Weights of a small GPT-style language model, trained from scratch on English Wikipedia.
Size: 16 layers, width 192, vocabulary 2048.
Architecture: RMSNorm before each block, rotary positions, biases on query, key and value.
Training: a variant of Muon for these matrices, 343M tokens, 5865 steps.
Each number is 500 + 25 x the weight over its row's rms, rounded and kept within 0 to 999. Layers, rows and columns count from 0. Numbers have three digits each. The size before them is the row's rms in percent of the matrix's.

# down: layer 9 MLP down (transposed), 512x192, rms 0.108, rows 358-403, columns 0-95
# gate: layer 9 MLP gate, 512x192, rms 0.176, rows 359-404, columns 0-95
# up: layer 9 MLP up, 512x192, rms 0.187, rows 359-404, columns 0-95
down358 101:510523501475509476484511495521505478483452510548513492522547495541499490478521489449456513472468514484476508517490494440526491492510498492540442487463515492498490496492522507485541470462484509503528553475472523508519517525491557533518519538521521516464464489490518463528467512450481480543
gate359 095:493487496518500519396462495523520462466512513501516487505495500506480482506502508498528451518516537458489427467501457526501519532531539512509516500517494513497490516488533478512484501483500539512516499480530520476426493496520469439492505502526505494491487502476542522488455497489474499569
up359 096:499484485526473475474528499535495573517496522482472449495489484513488481496506474478460495476526446469503486529506491485502497597535550475525517477557507514466467503487500502509507532481514512517492477466483501501484518506530488486472476505502510559461519498498472504527504506515497506451
down359 093:529480490508515510498476491478527523451498504476525505452462473547520474522468477480485491487476502493462468512504492503491491511491483510495502482511509456496526491512497521440498497480523555487503516496553456478454474466499509486519548505493514514505476487474558466497504507435518487534
gate360 105:591506460531504513530449536516485445471479510449510491519549504484513497515506524532513503499480473498490487528506521466499494482493527481460477469490513508534494505481531481483478478505507488488466503521532515496481531527500484494445501483497495501497515493492488525472555505490427511479
up360 106:534549500502474442500498476478467455470469530528481483485508498518531483449485510495492510494538499499496517518518488502551492505498503536505540524486515495500498473514447516513463525488454510507500517521524514502474487481529512435529521493520488513499499452503526478510517510486502521502
down360 104:510490545513519502462478484517454517500507496508446481467479510523531477499554521515451485489515521516543501492505484500510504479538535485518534465478536503493519475468462469510489482493510501496515536503539504522493501483549504483525494472505545517492551488473518506548498521522513512528
gate361 098:478535516511542511512529509484514493515498484512515580491520493511493498503535496487525498527483551495497492490542508509516520505485497507485478467473500555504455517472521481524477524464480490425510516520548533501477529498512457497533509509499512476503468470490502540533493513517492408492
up361 097:506554492525514472475502528496558517491466539525476513531484486453518502429484476471505537484540484565515455504466479506490478493460528492477462473518503502514491490496514541529511493546492523495495493523501513530498523513504496509516525490448491468482491504474453522504504474474502480539
down361 098:469485496519513498518512530500483430487497522528505477536493533488483519471511480475520519469504498488512528512498537504535464509538483517515545464544482464473481502528490538470494523478485520483542471487414462504486529491517497486505522481516506492473501518493492519467504484538462484509
gate362 103:424515497466515521507487522455461532481474520516506511522533452463510499556460476497568445536468506492513510529510517542463506466527501490497511545516484513496510486473472506468518476499509442452557449449474489493519491476491465511497526486508486522506509516519519538516469503495500478491
up362 101:508476462481527486511484469510444517504472520513516471504520521481486446544509503448497488492523523474475522501465517444528476499498476459530533523501469478517510493516505488524520523482490472511512551515531503472542547488500502489500500479458433461501504503478504473507525503528480509488
down362 098:526514473527532532467460495513503506529533485490525455501495454511476535477498518480456518540500485497463509498513500525511481500502502489502518480448485497457503542500527498540511511483473473531486478540491454519522515510469502551520514534520555490475510515446508469474505504511498476517
gate363 100:506451484504480491559478531496465475512523560475523476521477468535502476483501507502476471492452476466515494517506523483473491492524539514482519487572490494523550465445543493498481525496540474494470506529513460512498501492533496493488480496534451542495502529473486515479499471513501503469
up363 104:475473525487519499505508473512549473482532514503474446486495438507489484490545517499511476469527532529528502583504504494502537514509479490454520532472548515519502483485520549539522528492501508504520529488503505529481532472516484530478487475513488535524459510496520485509508476504520469483
down363 102:532482504512480521505493484504485547473527487515483470519519488526483486509536525496445552469491517505512507460536503526500538508474510524523506467485492506478493488524534493520532500493491503474529517459495490495483503501532497467519498466473533498498465489447509487476510531513504456517
gate364 093:544536502522492519539490492478499467497509493459508557470524537482410485513499520525522492485509478499483469500440488517495506558465517516449490530500507485522478485521522475447491533510490538532510501503483490539514501526506511529480427439468532532508501535467454495465521501488501504473
up364 093:491500488474458509528526489476518494493499498516531503489519501512500502466553476482521510524520477508538471527507539471533506509449481467471500463496512504496448495507525474489526519430476503523509518488480528501498479469517498477482444496504514550527527511494486486481493489484489559551
down364 097:497490514515537466490473501513495537533515491500509472499483479486482542540513482450475497510505526485489498513489503517488470488460521508520524485484479483487524524508470489546527502494467499487495509502484504487523517469495528471463503504480554466480475535460538477493548537517505460515
gate365 100:503510461528546514505514510457506485453499501498480499507498508503497483494522441497499490510539510464519517469490481513472495497498487466485515536469467500532488467548505466484506509525535520502499487424527503511478513478513463554493474524482505513493550496474486470484493473478496487492
up365 094:497495557507484483498486459499500476516470489484557540489516461484532485563510513487518459499490531469513457492534514508503447443498501488481489503474468515473530504487482480508495519529476479539474493540517532509510547472547474484495529548542461443498522524535466463499443496470513505489
down365 096:507505494488454480517538548523522511470527476491472506515484491501480500479496516521521519520486484526450511503494526508533526554488526528517500474523544507473496494484541521468569525491529497503475494481545465526507487527468543526467503469474494528485495501512519507476506470544445503504
gate366 092:488495488452496497491493506505482438561520525478487492507512523495517447502488484537535434517494485534510504481482464473501494516487476499464482485475500527494491489483459548490512470479535494500510528497490479475505511534516489517427526520496494524526504483468536500510490477519541541524
up366 098:488484513452490489505469548479517466485465503507493499502510498539504501506478528491541547509516507478511486529471513523497514474472492485531494476444509498539507514523522473538518498450482516504512521502483521475472504512519506474484483522468520512501440516497509511480508518495522542563
down366 093:513474483530493459472509501500487507485482504492449519512486478474514476489482465522481522513488513507519487502467478518519504507481511527495526516474523514451538473505505518501459462485535493547517491489523523472515471519467514530474438545547494543474507496487523528516535529521519496483
gate367 102:514496507473460486487495536517456501532549472519481500508518470484562498513499472510489518531477514472484499479497509485456482464510516455536458494543471475479506507509509536515541491494545523496507513492508486517522485495563465473487521501498489499520502521460494500479483539481492485467
up367 101:525490489445477474463448468475567511514524502473531497495513517517540535473520483504518575490487463513501509476469460502523509552485481480526532470537493467442498516520489543528491494522483510465491544462532518499529487486521496472500473517475474490518524487496472500500526476477472461513
down367 103:513492557513513510515512496503502510535543525536531481522518519519537489556509469491499502480507489487496502507528512472495497508506515466516489434489523463489546487522513476503514489494477516485469533526532520518496487507463524496510511524512514498525496494568476507491507481495481526479
gate368 094:514528540496519475514478492460510464522459496465508480476535468505530515492460531496450477509525506467494484519509474486518535492476519489485462508494532494535503519486475502495467514504495506488499473516510536466511483464528482512501532491506482512501520489496441491519487501513471539479
up368 093:520496500452511512534491529512487524491505537492538493533491486543509506475514473511507491496473494505515536442507460517525495506512510470487498437545486463528540493483512553503504529470513521488481519463487501510512487484499490509578479517505475505502515539464546524503532514487488514484
down368 094:506479496499525474486556505473503485532494495493497450458509473492440516572484528478508507462562498481483520516470501492484512504461510518491506495490493566498454506481521489523478508473503542488461537515578513460528487494515496535497474527511522503511494474540487488503542544537501478536
gate369 104:503524512481469506461475504450516515459540512492558521502512545507512537495522476507476476496454494530476446497471515462535539461513547508523485517505492492491514510535515526474474470496487466491520466500500507510520508501452490511478499485509501466505512521505497542464513527499502512498
up369 104:527468489500512540499507470496539516506500479469512517541494503470495502503495450484520487509513519509497457468537484493483469456487527516470483538479467555495506503558471519485477475497482548507490472435508513512419513528511507463513530538483502468485479503510535518472524519522555501519
down369 101:500544482472464513521520484480525512513582489438502509518456522497521483527486500500491511530457493525502487514480479505521494513539504524484481512508502482523527515464516487505532498506516457463533504421518504464479495521478501525483464479502573490534511505520486535492476517504508504453
gate370 105:490510535497521524495529496478502509505478514480518502552536466508520512491539523542538529496533543503488452498465538470495487485520502486442487483484520524507473510481554483471536479517508478470492533500527499522486502520522459469500453495535517541525459511462504495519484488500460477500
up370 105:504537501474531512510493490464488508512528517510507526538533547544470490531506484500490483490486508481465543500512507496443477521516504511465515505505500480512544492502521474518532453519494531508460543519524531481522544546490467484532522499470480490515497517517489534546487492459467502509
down370 108:510552535516498531518514506514453497531468491528482486543518509490450477495473497495528497516487507510519494522479476512474510495484497469511521519507548454487499485508512511504534474492476497536506517494447489505506512518430461502470515505478495505484527526520517505554488489492509490517
gate371 107:504515507529496479537529493511456556470493554510483520491521459509522467485508478554497518514534485531483461491509503486492516518541508480490528527461476489512480542499482463520480535514492509485499493528540493474495512452542456487501508528492497503504441455551503532511460440530480512507
up371 106:536506489509476473525477500490477511516479516485517503527477513481503491528476478501536536485471513531526469515545497467545512444465485515499500515487528534478475513480518483561523502493416440558514518508475526507476513513501471483514501583494518523520495481444519486515517533504473496474
down371 104:483510534491481467458474497478508531499515523503489480487503474489512502522544510498485491518519462466511511494492465511516473459459520514471524511515490526508496511512493514518477484537484523550510502506507474490451479545519465468458466517483512463449533474493453487468504486509527494492
gate372 089:557506531478531533503495479436467531526514494532494511512524520470513506507446514470516483506506512550510507505522491508474507508530523485495529465508485525466489509482473469523513517467496488536493453550469517526499563450465512520516500471504497512464486423458484504521525502485511524532
up372 096:541473454539513505533467489444533444492495487477505451491491501482497509502501481482516540480470501523490497521462479481491492458553493501494557507517503518522517504499511535530497532517502453513516436503504511482483489481486486475493519522507488449537506562518471488492517497491461455504
down372 089:497493501511510528512516519506495480458478519543500500480467562485455553485523497511441503488521507524494484511482470556480471540468529481495483453486500558484499480492492521466536514513497486517482528544481488451492505479517512495468562490490537536512517502495471524535544500549465533531
gate373 088:487519529467527490502521498500512477494493477522490510521540459555513507533501483537520509486454521488477487460497455496492500501530496470507485535519470491535516503496509533491497489528508495525474498492466439504530494538523491525509516514504462530483485484496496485494498461492506464466
up373 088:455463504547515500516488485516520506534530541504537517481478495491509465497522562444473501526520498447508484528481517507511453508439457510480502442531535551499488502509511475514518469484500483511511518442513529480509473440500481509491486485509474482544475518500499507470488523508467514475
down373 089:470503511475485476497555461522513500488575500498449546462540515517509540493525477540493502469508484492501519471521517505487498478528484508543555492542482480461526486517544463484492513488536476519488501529524492506403525486524485530530492488476463531522487506483512500463497491514516520496
gate374 099:478508499496500445571488481499482485516515502511517471514529507495474533460502498473459492488491519485485502514452520455520503476508515493477512505542523551553516535463482502519544494516507483523490491530517477496521479540541530489509469521488510492488468487473472483478499550494482490486
up374 094:480500477453525524521532517469498512480487475510505445494482520498492504514540499512469489514494514498540512472554503433501476500538499493445444528485500547502505544517493517507497489492505517483491451491494516468487509542551478443518525533489457501533485452537487511509501538542496459497
down374 097:494470501497473507490477501469547486525432501491524472509498500454508506491506466521450474526499494504495470501513476487507539482488509478523411498492500448511496503475554461537523466521523502503521522501525500527467498527501478489475507477492513504515503486480513491511528440509545482513
gate375 106:536475462513529495498549524471507472494519508557507470532559501479453483483478465488541518496513522528479545501528511464524471496528525504483488551489429461523463455507443512509503531521480499525485546522474539484509506522534508490529544447513514461505483493497483500440474528485473498507
up375 100:466488495496530515484516504502549512488519531504505474486487511504514515496496478474547500533506522538487547533507497526504482535464479488527492481493505485524469536507517527438508500529485496469533481491497461474493494500528510450498557491497452501517474453483561496509534511449489510518
down375 100:500461473542498519496506488484496473461472500542472478508502527501409519494512490483544511514514500503490492518474528508491548520545484483454502466485531483470500489518512469494517507509527520497518518493499458531554539521466505528485451538442468489526505497530493502485495526508482483497
gate376 103:506475497477514522540495525509502492527442502500484552494570544459499452510536510505499503481463492505538474502508530499474538544475532505531483525482469463551482525460534471527512532540480523529503534526485483524457547485472526495535490523508499530517495498500498488470517493560523533503
up376 103:504524504513469484497495521494482475462520487547580503543452486477501531462488463476504498551507484508497499502500461485505464457528507485477515485504538507467511498537515477487513442515529539505514463482548488517499480473470501470510519546492463501473507528490500562527488493505522429496
down376 102:479501522459448499467518524509483478483440491489523522480538512461488456486534533517527465476545500483483505501517517527506474526504456483501504497500493536507481513490485534495511487516554513496501491484490503527508457519554540461526487497473506499491493457508519516524502553492469502505
gate377 101:485480489435486487478516499480538460483497509461452485455468452465518491496465478519537507503519529489503502530545506485487528519553457521476495498519465549530482489533524515492467500463463471464517497513502507527497468496498510490524527441494491488499491497507505521460484471492486493481
up377 102:475491488486492507468516519490514500559524513494484514507515516493495546513551526492531489521507545529472524500460493473519502494502475499524585497500485489519492546465490505539497517534500501525479552463487516496469529514449520513550528478533534492493488485487475511455448498498459472513
down377 102:482550509487487487507495433500509475502508495522514507526523473487519526539491488495529526491510517519501524507504501479502481486516496539521532482510473509499507529494515474483523553458483504488485507500474521481543542494464462512502535522473480481511510511505507545475545504494470476502
gate378 100:507530489520485496537538503514509487497514490484549557521537495506510474463528493498513467477495507517521486501467525512462491455490482502499524477493491485515548492500512489501485472519522452479487490542568519521513555504521488505434525496483484490534507512518460535499494540481530506533
up378 098:546505456487501535506528533479482480484514534501487497512480507550498514536515464523476503483509524502529500541470468532481527553454511492482500500478522538493519539538509493467522545452454469487506511500491513486509517516487494469475524513557473487540502506490496506515485480463497472478
down378 101:490504492455486535508491486491499504497530521464486502540513495465475475462483525498495489491458496523489513473481530486449509481477518518488485503477496528502518463546526541495521468455440463492500485501520445519506517489468496493454483489458504504524501486507461544520492496509489493494
gate379 098:514541508511480496451489516516509505493522519523490489472510517509500503535483493496489469521447469522484508499500505485546499474533506467483459477527504518514472473494483531486498541497523454485482483528478499484536479522505517515488509533551499502482471535514504535518485490480472522565
up379 098:510536472506519493507496497544542497499537458503523477502493498529470496514487502504465490491476464469536505532503473535466509503473508493494529476511461516470520509485506510465525526479507522471529487467506528483482519514461504522527480482528507527504532498494460550500475490497470455539
down379 097:509497492496480490539481460529463486507550465521505526452470533513499528482491496494484460485519490470457541505495543485510456524481476497519476493494508491515500497440515541523472496527523514534502509485552471524482517473484536484480522475490532504499502453492487447506474515554483512497
gate380 095:424502551490467468526506491476462511485468507506457471507516461469448488512528494536518517519499478521481501530521475506485573488528532471538503529476497515522552469521508483490505481488507501553456477486483555508498509510484501541511529516461512502512461461462504494510519478470483525494
up380 091:507494515495537503488534489506532531502463488506530480520501470479520443523512469486542529497525509475506517506472473505494527485537467542464443517479464515523521485455459513536507478496496501488519482522507450503506446506477478499466536523537489464517507513475479460451533459492530518497
down380 097:522525551499426498512554526534513486503519489495485510487483517479456518503492508489533512456525477485459455514453516492494470500465518476500530490489480501484528500533465543508494485475487468509537533464498531471513475478513514523465504500480511522513458513489536458511485523527491492484
gate381 103:505506459483500502476538459467505489527494531507532506522524500522468474461480507483499504476490485485493485531511497512500504485495549499493541473480529498479517511533494515509525498511528507494517540517532488495510511431484495515475515469550512526514488504455503459502488485453496457543
up381 100:482465465516503518518516494496481496491464521486476540512497545500511507474482486469514508477479474531448531447516510529517518540496495468504496498486499486459545479476551566479499502527488517500481485483513474525469509480505506533480490497552477510465505491493489490495500438491497515457
down381 105:462508522501467471516516459499515483513512531499484510512498512524541501503501509482454499507525483516578489475477509500481488504553508524471475525490482495478446518516526500504495517462464547485486527475459485500476524506538493502459474528496548566509521552490482500477498519473522494503
gate382 099:462501569482532521528489511528457486496482506488461492510494505559516500512519463506513483489535465507539480491496458499492496513563506507492523514527472488529465472552489494485510507511516493489515510489481482474459497480465524472513497510498523491504517518532510554515521502466526535499
up382 100:518505470512498465478462471530492487485526500493515523494445523511485477457522508485467508486485475457496451536519504519500485505536532478505501517458497499510477522469518458509506549485496539492511478493475516535521534532550491549483501504487497520518511457495491476510520476550549476506
down382 101:475570466471495523481507522491457464496508479512542527521496507494442469492508487521562490549479529486515515472532481500507521477499469525465526493509489477440504522505528531491480477470531525488532489505566488485503499509517518507489501500502485516522466501512508514497457480522496469523
gate383 106:533502545525471490485492561503524513529496563526470536522493464509487474506520502502537482515487508507534468491522471520511486473497446505530513473528485516491461504500480527539488553516527481512452512499490518521531537494530496485515432515475530517526461488527512470452535463547498492508
up383 107:515493537490490501499516536468541495484484478507526498486494525486495499527435473543487478510524508518546521527450495517530519500526503490521540485516522486515519513497501468491481497511509488466509488538499484511488506485459497524546495490528531466492537555483489496504511529500500525500
down383 105:537524513461530506509486501500481495483472475473456527525501497517525473493531521519482515505497486525494541522512542504511520493517489469448471498513441524519507511543473486509476466509520493537444519549502469452519459530514503503471529487516483517480523507442518522460477473517493493490
gate384 092:497541486477472523513468498496489479497528504535500497501513489473519458493522526498486510520471522494438516510475527449505478507524512508534468512449484523496522481535466483473490541521510478462536501478467504515508529559488528524504438488490504566489481487521526503462522476536513519512
up384 092:522462545482523513511478499447447473526471477526493461495536488490504495501469489504479522481479534475529548515486487523497485547535528492475503495533489470483465523523492478474474538519478480535509464493525488467486493510507517511502496503508512526490555483487511544476520512502488511509
down384 096:483475485489493519506483488552503513533498483501455502493535488543466508508528480515484527518507521503501504525494513507537505487501520521468449520454542490469488499551540502521497483496481469491508522453484503506483522513477513501465527488436524475558473505526495499436566484488521491457
gate385 103:501540519484476522463495480540505537524444502479531514484475540490470496500499539483502487551481486478474498528509486528499537518532490522515519512495555493490524495531489508512534477512460521499473525493488532492503481492480509521483485465485471491553512455534517514505524515508492517479
up385 109:484498509481469490465450498455559483492506494510492508516535437466494499482495489502511506505501541503509469512518528496508524530479459465498560510471501493511512515530550501491510479508516514530441479483483520522505496445560491524486468493473536506470503513450521515490503497511522469491
down385 104:504514519530487526489555485562536480519504475501515526501501483539475522495495508465491501507503457546482528501540461521454477475478439482521546546509493457471540465526491485554528501541531540465464502506492491485528513496523483530544523522527538506474493509478499515482514521469538515552
gate386 103:501457527520502529491524572478514517475534531465475480531508502492467484475474560488507512527453461497511541514487513470499501478499489514525510519553459517562505553553478490502501489524476489534503522466496496490489486503500497470482544515488485514501480482496472481489473511521484479494
up386 105:502473486469512493544508515542506478467508492517505489514478530500545557535496505490481467496458494500543508524522510516531502453535523517511519516468507486514522475529514510493502508513515454489495489547436471459458513501498482510571461502514558482486476468476512464494556538492507519501
down386 101:486512500536457479508488512541509461508552532503510493491561485495489454523496517464527491509524522518530539506524497484523454514532492545524501524518522521509545593507492505540449541538482492531477490513500492491507491496492519475485493543506484506517492498489459492498478510506540503468
gate387 110:505509493499481518491519459498501524510532482543487478492484488431527502417511491489524539507470510503471504490545491479568512521495512480501502466507478512527520500502473479504520523505538531446474512470529528523498508466568492478499491517472477497515499495515467506506514534504463499547
up387 113:500522469461541449480523462486526521457477474524555507513477506437504482490468524486509512505513505501513521495485525502530529512487515527472490484496468449483512507542503525507507511486550537506505490496519485490531473498495520491503485538443516500475493494475486511487473466516484461560
down387 107:500511494475493487501519493493548469503490540535540496542520518504498508511507564537497489459513495497505537497549539534485505451483460537506460502465487496477518543523509522488548508515515485446485498506486497505485507507489514504521508540537574497492507520510505483476519555503463524575
gate388 097:488468513502510496524474514498458470470483496489471507482511481544501515493486500507476496507504498541498501446522490496508566515471457518429451543481509485531511497520490479505477526494519499482543489491542479487479515514527471498469494472468500483481496497565515470490470512518498497506
up388 112:531491460493529507520535453494496472485532533517484555486467489478474486531511526487554517512518478488545501499492507459497459522463504508502525479477502520512505497495487535492520438454482536455516479477482466514490532534478510485496496501468450518489475551534500498516504523540466535464
down388 111:475466513528444509519481467494519494511513513478481509481516504490512494518499490504489476491488469475474503505472522483527500470519452517447465535479494523488533489523483456467502512483496505498493507494542495537470497489495511503502469520486504481514493483530523468548519479530482468498
gate389 091:538522497501501477502512501471534521497472522496517484526537518487509496466468478477472470462478469465523529534512483501508500510530510468506498503509512539503500502450524514536454505504534520498561541499531476460510523506482420484522511484494476515521502504460502507512485473465462483496
up389 097:490520460481529528521509494499515470470514475514472531507541493463472421458470508504534488503498457499484511503501525487490515482482476484475540493466514532448505454499509459524501494529541475475505510444508525483508478514502521545495491550497477463531470509513504440511517459503454496516
down389 100:491545508494503505514479453507463509532491514488529534540515486471474510463521477486532525503497470488540516489506505469495502543502494531529502548497487467522508487446481571568488509538502460522494539503532495480509538503520519511490514503460481481483486494476518534513519498512508487525
gate390 100:523507499481459526523477509518510494507556489509499482506526480474520520507497475460505482486493507474531512480539452462503528517473494512530476445474458494522533493449464465475485504519481481555502516546475479472477517494508498491544502511477526479502468488512483507526475527530482506517
up390 104:472525454475473505476464505483482504533458495550545484492536559507515532501523492523537523500487517463504519557503521504510526487510517496470483505456511476503533502495492501469494497515502512487488475483539496531522492488493545500493483464493499521505492507539533510495494507453481460447
down390 099:532498519508490486547503504507495510506472456519528484488494490496510532440499486521450506483515525521493521530584497473492440541475484513484526512535520510467545473512477473492510484505480486504502505486477515495531530482497495491441470501477530502473488529504522481495451474503482529489
gate391 100:492504475540568450502456503545488521499504505506516496504473501510516544542470517518519446502488487491479494531517477476493506530499514575526485482521486550509475499484509487549490491501502497526515505511524523466525495507470520547511474518530527451518470501490476471514480458536472502521
up391 095:485529459481506532521539511494461524545511504486541485483474484472480464457483532547487511501507472477508478522481502515535496510508516468542532507496485483519502515469481497518511550538476451463519542532501542528551494516553472528529462457524538516515493502533509505499534553541534492522
down391 103:508522511495547493518449487482477530463499498528465502513478504524476504486537496518490515493483484503497479505523521470499470479519521453490548506510514478515501482527546498503494522522490501517479503516530471487498520514466513489499478495552516427527514533503509478533474511474468526537
gate392 108:511464470502480529490520480508463483505518502428477490502526492520512492495505506497507531483499464523514497472488487491478484515461489528494488537461494525531524459523509490499504512583519460525516517497512490500513506489499501506543491465477520504481479489506486453493484533505498539497
up392 113:514515458527494518460543510472492524516478524484485512445491486509524500517506520475510508469480499526474514489503546473449494484495496491482496514496509497542467585475470497481462540493493520472489483484511496520486533554470468510518501524514509460521503481530463488476485506513506528477
down392 110:541527499521525500496529492522512520515467537493498571501474460527517532488517491487518480476525561480466498494505551477529517493505446527474499526456465478517490461511510442491478473527537475468497496507518518510533498475435525503499503508550477496483527509485473543559474503453475498505
gate393 102:489489512481509470486546450498492518525465511485510506491527536507478477549519488473485474476517486482525524537520533530480495495520512513483518486499497472488521481513423534506499489504541540464532487492494468525518432518542493494520502496461478493532497509556497527476528512503480485514
up393 101:500560531489513470493508533486513486461528465514484539487551501454530542525552502523497488509535483472503500491468498482528495537474452483532479496505540483518489506507510506496519519505478503525506524516515514501493542506523493457508527504511470478489473494507465523496491486505479523508
down393 104:498507465545514498506526475482456487505499515502513502449503460511534495526491511449509527508528468534493506553451490518472491495518474531476477496478499493545491487508529492498476508455504513517524485469519426495479446474516466475535493517477494515506521529519502474567516501455500497493
gate394 108:489476539492486481489491494496512517465465507486541535468497484477494540475521510505527487473437496499501526487507473464482526494530524508509503520499493545507527550538482524538539503522514538495488502508466485509528488492500524536480488507530525532509468455486463474484514478464458504529
up394 106:497499506483503458510524488510509505494517514448499492478471484527511496505472498475510515500518469497507522500446518523539492484463479493549472499506513491515503525476501487492481502544461574486491527477539532502484510530541480508504491490473546479497458513531499503453515511520502467482
down394 105:509506460514489522493488503512517451552572533511533527480516526506511518472533494532482516471500502483505459481452500502519515504532486489507510454481498476533521532501509515502503441494490508465532506478500508540482467518521491497500509476485514514507464509527519506500508483502508485474
gate395 103:541493551473540493494504469491454527524504494461543507492500505504488510506498472456471496496490516476495493519519473475497482511478466541470472504525478473470516500526503492502526491530520486473494486546473494537530492521508510463497480519491535520511525519507462485463490515494529508515
up395 100:523493468529537513460520486512451500512555467537487550497472511449484537456520487490513503515447541517519517491546500491490490496505482526517531509490471510474504493486483528442494494520527506476482513491467493518505477500532460471500483487505505526517484524472463456486518507540527505516
down395 106:513527470482514524464477508481448504439497495523528522500517500481473529559505545508488461502466504480510499494466506495491530496475483511446474481504496501495464524527494516502515509515487512494514502500505515518530474451450528488529528543457516525500477515482499481467480525467497488507
gate396 097:514522485484485526453475476513526496489515484514492549515498465470498521487530525504531530494471471511469481542523504533517546514465466502488488533528502531485548503501480466522529547496458482493450498510522523488453450495486510522484523508490473487521454531509498471509454482504545534482
up396 096:502532486486479481532523554518484507497533534468496476533527492519534512532471496515491482453506534497499487470485515502489488485504503513511565513446485509496507509549475514476448530483535494472510492498515473491543502480586575516470520467493493480459519506473495512488526498506508500540
down396 101:524508449560522506507555495504470497500467485500496518508507500509491514463506506490506488486507524537536499526506467534502509504514489495503524457500492521494535508499509507505489504520519505472464495490498498524461483457587509425503476508468546491486509512548507507493499454533494488455
gate397 099:539493489514525498523507483498486446492492524479466506513514511481511498473501500498502492485482519544461471486502472484474539498510476443496461501475488543492500513501458501536498465510526506519473475450481463475468452483475466525467508469493472499525488515525512468498555524526510525496
up397 097:537482479500458507533492447452492488485489538498529473552481508508498498495435444558500507520537545496528506510473484495523517498500504476513502476545457502538534531497474525500501517509510542483479493510505545489473490451526476524475490486502505519515510466494522507499524506560480502509
down397 096:487511477487493486448501494512490503493523495489501504551550503507490470484448487516473495508507523496496522513513477508496530512482502511488467487491505500461502480450448516470547490472503502471546450516464517549437484461502551518530516463484483534519488530490492500488463488495508545473
gate398 109:510444495499553526461489553482463501505524536460471466498512497483508504476519476499523516509489480501526496476459470496523501527503481506514478509550471502475488540492539474524501462496485507468538470477477527519490518483552502512503479493541471512520480505506531471490518516521502476529
up398 111:551517503477529518514485513491494518478456471487535507521511484505503490504504530499499459471460448551474513475500497537546527500519514498460473499493515509512491511488495495468482511503492537502502495528525472439519514511500453542519501499586487490534460506563513496510530527488514477524
down398 110:520498485527467496476512474496505548512446495521497476512549483476485446513531495450523501517499529513513453480510491480543485476502431524477457527506485498419549474519516468525472541509525501486501504484512482469485522490489516492463485522484496525478502499483473504477493483466507488535
gate399 091:506542487520468505489494496509522510527471498468536512505499493503497475473508538502493526508482509510464458483486479491493529493477527529503476467495492484525496484482506528457488482500494489506511479518499500524510542518520561492458484512543496537498469461475474452508522498499517468498
up399 088:463440505502453469503530508516508508502445459481517531485528502517534525524503512471519497492523488468508508537511538485460480505505553509495489512468502525450516500504471480481489475471495514501537495491517502497529469500499480516523495487542507518515482527520503534521491531498517544492
down399 088:508484462503515509512496464526451493495517477493491502523495482556508546483540476487503492511495495505503504482516510498551512476457505452515517545508516488474478472536487536502473465519504503513493499501510488501504516517478448503532522534511494506475489537494465444475486463495533497560
gate400 103:516560488451468508511458523495472498530473512495531536523520514428469490529527504502502547526488470498501480527456523527496539514482495518507513489493471544489492496537501494525511443515527473477500484512472502521482460506479460493535527497485499527544553488497530487496493489510504486467
up400 106:498477483490528496558520433498527512536496498516475503478525509564503508479504471486526486497503484501465453464509498453533503509541515516518513493536484489530497507549488437477504497496495521521548455486501516489498525533483520476531451554504504492503519517502451523492540516495482489484
down400 104:521470508504459536473539486514489512480503566500536566496508455497495477521473534458448472478509543505454482502498466502538521511492515498484494501509507522547483478440484499490511446526529496478486493513504488483488482484495489500521495502426520487497509504498501494517444511460469456489
gate401 100:520522532494518519468459481484456538540522503516506479493532499510461524549531469514442495533495484503518526522493480465479498531527480488488491493535473516498482484484451545487497567494490512493493492488459458472501495457472544527492500514526532550516516517516503479495486493503508524523
up401 099:464455550496493495544478502476519481501471515489507488522484449489449517539573501501525488515488475469472521457501517484499461531493461485486491502518477517487451513550525473527480443484530492470460527497506463500504483496537512464542506569509510472490493503494506488548469502468500517532
down401 100:514482451536499511508490529492519483502521516456437504495460496513490486554533504537497511484510503511467490479502478513466548440466536511509428476503497488513523500473482535493471518501430519485509493492563527464526536511451489495490510545473496471479475539534517507521505483511531530549
gate402 106:485496438475516501507530501494504491501497481435496550450482484468533472575473548496500494462499504483490518483489488474501531480491511519524473500481492420482525551515495492532504489504502553554535523522520510496513500480548481529472554483467507521513535547494492505472564482497514510513
up402 103:484520487504494523492494467497543489531497470483559538522465525531518521496500557524480549526525500503480480489501443532489484525520493498552541537498481527511495508467537494518521452517487479482508488444502496497512492472490506486544512519496500518517483488477495507483497515502506551473
down402 105:522487431499505530538500479546513493521469522497504493504525516514473522462529480508446489568512495550481490523471533510509502499486485447551563471547460478504468486494498509516526484486509515529520507498514456542523544514522529467521505507503546505493508474498498525497499466500497469506
gate403 101:485487495474564499493505495528507491516514508515507470517514564502498465461505503454518490511480564491470520439523499519505542485462480540497498521528504476510475503486485482521482484480527479479499558472478491488479539503530509497502489503508507469541471512526484487454521459484475532521
up403 105:424542495497480500495483507487529473501497491551522520499547492454482545546472458517486513501473504503523523464505511501462505530512506464496454504490499541451497488502518493519503537517525474488532518511521479492518509484471507498480507548520537481480561495529495465500513483500511563507
down403 101:528467497500497536528484504488487477451546461512460498481531456502480496506498531519501481487514471550494510500494451498474505497517485472512504535503501520551472522482511496503501495509473466487496497545530440513474535472490500485530475455483539485523473502525564526490517487496558526507
gate404 104:526510522501550463472536487493437520471506548518498439550473498498495495509528487482533493545480520487559476514526483495510504464539511506505471472517471517510551464482513513499462495498500511485488518504509466533490539502546503522527534508485480499480493510512435518489504474488503462492
up404 106:512494483490487500501515490510476458478482490519449459493495516511493490514508464528487523472443527475454494520543513455476501528478539501528504475501558530505512537502495470506496575485497513473455501488514465491524515499524493491439442457452512511493502508510496485539469463495464532531